Weights of a small GPT-style language model, trained from scratch on English Wikipedia.
Training: a variant of Muon for these matrices, 429M tokens, 6540 steps.
Each number is 128 + 32 x the weight over its row's rms, rounded and kept within 0 to 255. Layers, rows and columns count from 0. The size above them is the row's rms in percent of the matrix's.

# layer 3 MLP gate, 704x256, rms 0.0909, rows 180-210, columns 96-127
size [102 102 109 106  91  82  93  99  93  96 109 103 109  96  94 104  90 101 105 102  94 108 103  96 104  99  98 105 100  99 111]
[[159 130 145 152 147 140 115 127 178 130 153  97 129 114  96 168 143 120 193 133  67 169 122 110 113 101 104 159 165  90 154 110]
 [123 149 147 127 204 186 101 100 163 140  73 132 136 171 131  86 107  99  37 109 143 122 117 112 145 111  79 173 145 114 146 136]
 [134 136 133 108 133 162 123 128 109  80 210 117 191 119 148 129 183 152 151 137 128 110 116 148 163 163 128 132 154  71 155 165]
 [140 101 157  97 141 129 169 161 116 143 155 112 190  89 146 147  96 107 136 135 152 112 139 131 146 125  94 103 106  73 134  69]
 [104 113 107 122 154 123 165 110 130 132  93 140 129 158  76 149 148 132 152  99 146  62 164 128  82 147 124 156 142 174 178 155]
 [ 94 149 114 124 147 178 117 109 127 132 121 123 151 169 129 102  84 147  83 156  70 117  54 102 129  72 143 146 100  49 140 165]
 [119 145 116 107 114 109 144 115 193 198 131 139  38 166 157  85 121 135 110 180 180 188 134 133 131  95 117 122 132 108 164 145]
 [135  96 131 110 110  50 150 133 118 171 112 121  53 141 152  98 147 136 116  78 126 167 110  76 126 139 145 177 166 169  77 148]
 [187  76  61 194 133  95 132 171 161  96 137  93  81 144 179 165 207 161  88 181 171  92 135 118 139 101 111 157 115 172 102 170]
 [156 111 108 184 164 121 103  69 124 158  75 133  76 160 169 116 188 124 121 117 110 110 131 167  95 110 116 115 112 128 138 107]
 [105 121 147 186 143 137 131 131  94  89 136 120  42  92 125 151  66 141  94 136 191 156 103 178 152 154 118 138 146 114 122 110]
 [ 91 116 118 121  99 129 164 155 142 182 132 103  86  95 132 149 147 102  67 131  76 157 135 140 167 104  64  46 149  93 157 155]
 [134 114  89 185 126 118 173 133 101 155  80 116 191 169 128 142 178 172 161  99 113 137 183 121  17 157  73 121 146 120 125 138]
 [149 166 123 179 176 170 184 156 136  94 104  34  89 131 140  80 126 163 172 205 124 114 128 160 119 188 152  86  62 106 145  85]
 [155 124 124  91 134  99 134 103  95 154 172 122 106  89  83 131 102 111  98 206 116 138 144  86 103 187  92 145 179 179 133  84]
 [178 127 180 130 195 198 121 168  82 133 101 207 128 163 135 182 204  98 219  93 112 125 112 143  93 139 147 127  89 116  74 153]
 [159  98 153 139 131 158  94 132 193 130 186 155  93 193 122 111  63 106 118 145 154 147 110  61 158 168 152 137 119 136  54 149]
 [186  98 115 160 144 116 144 126 120 146 128 179 140 157 117 174 108 105 167 110 118 103  83 133 114 156  95 186 164  96 134  93]
 [ 62 106  92 148 198  97  99 121 124 124 139 154 144 192 187 142 148  94 167 194 147 153 124 172  65 185  68 156 129 113 139 139]
 [ 82 126  96 117 108 113 177 130 176  77 148 130 132 128 132 165 159 131 152 178 137 145  99 124  88 138  80 165  79 155 122 107]
 [128 140 159 130 107 144 152 100 149 171 125 113 129 106 109 104  96 174  88 161 137 165 134 127 211 106 167 117 115  45 138 140]
 [127 156 182 140 156 164 120 101 132 119  63 107  62 166 122 151 126 163 149 115 106 125  77 110 139 113 130 164 126  75 110  86]
 [179 139 130  59  92 128 105  95 114 156 144 131 126 169 147 200  97 134 176 102 112  99 143 125 144 137 122 128 148 136 139 162]
 [106 117 120 126 132 163 123 161 111 131 148 107 146 163 131  89  23  91 163 106 141  94  96  98 170 154 144 114 114  95 155  85]
 [102  94 156 205 127 109 113 176  93 129 108 199  99  98 124 119 167 146 180 182  88  51 155 126  77 120 102 155 116  60 161  86]
 [183 129 110 143 118 147 155 171  86 127  76 136 197 159 114 158 128 112 169 203 138 123 138 162 108 123 139 135  80 106  86 104]
 [126 107 135 168 125 136 137 126 122  96  85 205 113 173 125 123 131 144 130  70 126 126  93 119  88 183 138  94 139 150 119 134]
 [117 176 109 118 172 123 154 194 148 219 122 133 148 139  93 161 162  96  80  99  96 126 129  91 125 134  99 169 146  83 111 103]
 [160 125  91 127 110 124 150 169 136  91 159 153 110 120 116 133 196 192 162 166 155 143 120 152  96  76 135 133 109 112  71  88]
 [107  70 173 132  74 146 166 170 104 108 178 145  67  53 119 141 120 158 106 141 133 177 168 163 108 118 121  95  95 144 122 130]
 [ 39 171  78 129 121 161 106 138 100 126 152 121 158 105 143 157 105 164 142 156 171  88 135 104 137 150 126  60 127 121 139  79]]
# layer 3 MLP up, 704x256, rms 0.09, rows 180-210, columns 96-127
size [106 100 109 105 105  83  97  96  89  99 103  98 108  89 109 104  97  97 110 107  96 109 103  96 106  94  94 103 104  93 106]
[[170 122 190 143 134 191 125 144  88  81 142 153 133 126 113 109 125 160 140 171 180 161 159 149 105 118 105 117 179 140 110  98]
 [165 123 115 141 146 148 172 153 161 184 101 125  89 166 118 148 138 156  87 129 155 142 165 122 150 107 116  81 166 102 149 161]
 [148  70 183 126  93  98 133 122 126 144 118  90  97  80 115  76 164  74 128  95 126 140 102 153  91  65 116 127 150 121  57 121]
 [161 114 161 160 110  74 115 172 106 115 120 128  90 121 122 152 156 110 154 117 153  50 140 114 127 141 119 116 153 147  86  89]
 [ 56 200 144  54  76 142 135 124 124 160 176 106 122 117 119  55 108  90 103 112 153 139 175 207  71 166 152  95 120 150 139 106]
 [ 81 108 109 149 128  95  88 117 107 137 142 162 110  99  95 161 171  89 122  56 201 105 138 185 123 117 108 112 101 140 140 133]
 [168 110 114  96 136 130  99 120 175 111 121 168  75  94 112 181 138 103 181 128 124 151 171  83  71 114 141 103 138 114 105 104]
 [177 105  83 130 144 109 114 160 121 137  96 112 205  92 146 184 147  82 141 165  46 134  86 105 106 114 121 133 151 118 130 146]
 [ 69 135 118 122 141 197 103 142 103 134 180 103  76 118 133  57  86 115 142 120 109 168 146 126 162 108 101 116 119 139 113 122]
 [145 158 146  72 119 134 105  97 157 182 111  84 125 142  51 158 143 115 147 157 116 142 118 162 112 163 107 154 133 151 102  86]
 [177 122 110  94 113 143 101 110 133 133 117  76 125 123 115 100 172 163  68 121 107  85 176 122 175 158 168 153 116 162 198 153]
 [ 96 146 177 118 193  92  79 146 141 105 190 107 139 128 173  61 122 137 121  89  70 153 103 129  69  87  93 122 155 116 115 186]
 [148 180 104  89 142 134 142 147  86  70 109 150 136 130 109 114 109  97 138 129  90  76  98 164 177 105 139  79 140  54  92 177]
 [177  77 133 144 130 133 106 180 114  40 158  82 133 140 190 131  91 160 102 127  92  80 116 155 104 136 132 106 119 131  97 100]
 [110 146 147  94 170  99 170 121 133 144 164  94  48 120  81 126 167 141 130 125  67  89 114 172 153 119  91 169 124 226 189 121]
 [ 87  89 121 125  95 140 143 137 126 127 114 100 122 132 108 127 153 158 167 162 178 140  81 139 125 139 155 111 132 158  74 155]
 [146 151 113 102 163 145 144 186 112 163 156 107 125 161  78  92 126 132 100 132 177 146 125 121 137 172 121 139 148 113 195 131]
 [ 78 147 164 132 169  81 113 140 159 139 157 161  64 105 163 174 121 136 113 149 108 158 145 111 151  97 104  69 131 175 120 157]
 [179 119 194 101 177  77  79 101 149 105  65 115 177 161 131 109 133 166 133  97 137  95 203  96 106 146 101 141 188 118 110 105]
 [213 135 171 176 139 162 119 120 127 157 165 106 168 137 191 139 156  72 207 155 128 151 201 145  95  94 169  98 130  75 133 136]
 [156 193 167 122 130 128 108 117 139 143 156 136 147 141 205 109 151 171 136 156 137  95 109 101 115 101 117 178  80  85  98  94]
 [167 114  88 133  98 107 127 125 102  87 117 103  97 163 125 143 113  51 120 141  98 134 102 115 162 112  86 145  91 135  93 142]
 [114 118 143  92 196 134 138 107  82 141  75 121 210 131  86 129 116  91 124 153 115  52 156 172 111 106 115  66 127 119 136  91]
 [147 139 131 119 117 181 129 103 100 194 123 142 110 110 119 102 154 114  83 152  92  77 108  96 149 124 139  71 129  97 171 115]
 [104 107 104 106 112 156 103 110 122  84 147 114 112 121  91 204 140 180 132 126  91 153  95 129 162  92 167 120 164 118 155 146]
 [ 73 152 122 145 137 158 167 142 100  97  90  94 157 169 158 195  82 146 164 117 118 115 122 122 149 111 134 128 126 115  99 149]
 [148 123 152 206 104 104 104 120  97  91 134 146 140 180  99 116 158 115 133  75  86 110  75 132  79 147 160 123 149 135  74 124]
 [119  79  77 208  72 109 107 138 154 113 180  53 129 120 167  80 151  84 193 108 125 116 166  96 203 173 194 135 119  42 111  71]
 [210 144 141 100 177 120 143 137 129 113 141 170 119 124 117 177  98 136 130 156 140 119 154 138  99 112 180 144  57 176 113 102]
 [125 131 135 112 218 113  78 117 112 139 123 102 128 144 132 105 166 172 173 116 178 194 195 128 167 104 153 175 159  62 152  79]
 [154 159 117 129 169 149 153 131 104  51 116 151 160 107 156 185 112 160 158 125 115 168 156 127  76 101 105  73 166 145 136 119]]
# layer 3 MLP down (transposed), 704x256, rms 0.249, rows 180-210, columns 96-127
size [ 94 101 109 103 102  86  96  95  99  97 107 100 103  96 102 100 102  98 107 107  94 103 101  98 101  99  97 108 102  97 116]
[[ 73 151  75 152 113 112 140 128 102 144 126 125 121  76 200 156  88  97 103 124  92 120 114  74 115 166 132  71 141 117  75 157]
 [159  95 194 136 141 127  84 162 157 121 168 159  64 160  95 232 184 131 109 125 160 131 111  75 155 153 133  89 110 130 154 197]
 [126 164  23 131 142  86  97 114 118 147 129 152  96  86 121  97 136 128 193 117 155  68 131 159 170 170 124  95 118 163 147 157]
 [142 160 127 130 188 166 140 139 132 113 171  83 161 136 117 104  81 173 173 159 130 121 159 141 127 139 181 217 126 161  90  87]
 [122  64 167 117 130  96 147 115 136 159  92 126 113 130 124 122 211 191 104 153  65 110  50 164 162 196 115  79 138  65 144 141]
 [113 144 135  27  99 125 182 142 121 134 123 114 105 143 155 145  80  90 120 201  69  89 125 131  92 167 124 186 133 101 127 132]
 [139  69 113  79  95  97 125 121 171  93  69 126 140 196 145  99 167  92 179 155 120 139 145 131  92 135 122 111 101 110 103 142]
 [154  72 113 148  98  77  73 112 104 162  65 159 145  92 164  80 148 135 139 151  53 113  94 123 121  92 107 112 134  89 120 120]
 [115 180 152 108  36 144 102 145  76 143 166  70 109 127 139  84  87  94  84 152 178 125 108 139 164 133 111 119 114 118 145  41]
 [134 153 183  98  99  27 126 117 102 114 120  95 198 186 147  85 167 118 112 152 143 106 118 147 119 129  65 145 123 145 126 114]
 [141 148 136  67  90 136 178  91  82 108 135 132 155 138 139  95 116 168 120 133 151 117 141 127 140 113 105 184 153 111 143 138]
 [181 123  83 171 133 161 147 147 134  83 153 121 126  69  65 148 135 191 192  67 216  89  94  87 102  88  91 124 116 204 149  58]
 [170  86 168 146 109 179 117 143 147 183 132 126 175  45 139 125 109 127  53 187 107 181 156 105 177 124 120 140 112 158 138 108]
 [168 173 160 145 149 187 129 178 126 147 115 100 117 100 156 152 151 136 160 153 105 130 117 141 127 133 153 104  82  87 123 146]
 [183  92 171  82  86 117 106 162  65  69  47 124 144 195  97 124 184 121 140 125 113 240 142 126 112  94 136 125 131 110  90 107]
 [106 167  83  99 131  66 154 148 127  23 111 103 107 148 133 149 100 125 104  28 112  47 128 112 138  90 135 177 105 174 152  74]
 [ 78 114  76 129 154 139 127 114  71 146 132 109 134 101 129 171 158 162 126 130  73 167 111  53 110 115 114  26 124 132 124 109]
 [135 190 139 103 119 138 101  72 124 120 101 164 134  97 143  79  63 183  82 110 102 136 119  96 104 128  99  93 114 141  78 158]
 [155 178 195 108  65 106 144 178  86 128  72 123 107 159  96 114 141 149  66  87 150 109 147 116  68 133  97  48 153 142 122 135]
 [ 91 124 150 151  72 108 141 175 120 137 101 210  67 123 103 145  75 120 150 130  71 122 131 111 151 106 159 124 141 149 129 166]
 [116  86 154 162 154 126  48 137 131 155 138  76 164 104  79 107 160 104 116 134  82  95 133 202  58  97 122 145 168 113 208 145]
 [170 124 147 144  91 139 115 102 169 128 123 119 136 118 131 129 135 135  87 127 120 125 153 101 147 124  82 141  98 113 154 125]
 [190 159 110  80 160 115  59  78 182 127 148 107  82 132 129 143 132 181 134 106 144 167 121 132 127 123 108 131 153  99 125 147]
 [114  88 107 122 166  94 125 142 144 106 126 125 139 179 105 132 140 144 118 146 126  82 155  79  93 144 183 136 123  88 128 141]
 [106 187 121 159 175  86 183 114 155 137  97 181 109 147 131 195  44 108 132 119 162 172 126 171 111 176 137 121 148 147  71 121]
 [120 133 120 177 164 216 103 153  95 127 152 140 115  77 158  97 102 144  71 134 151  74 154 116 143 137 111 120  79 217 134 127]
 [141 114 118 162  84 129 187 148 144 139 130 104  69 151 164 127 156 119 247 121 121 163 142 111 127 115  87 118 120 125 120 130]
 [201 155 115 136 183 171  90 144  95 183 135 112 157 106 134 100 240  90 145  88 101 149 143 115 136 184 163 140 124  83 128 144]
 [140  93 132 136  54 143  97 130 194 123 124 149 119 167 149 151  84  90 118  74 176 124 172 132 132  59 177 153 140 126 141  88]
 [ 72  91 155 143 123 164 148 160 194 137  65  63 115 127 137 170 121 160  75 206 109 106 110  84  69 136 117  64 113 144 149 153]
 [117 102 101 147 131 108 141 122  73 105 134 142  77 162 155 168 111 162 102 118 124 145 128 161 104 133 103  79 136 161 108 159]]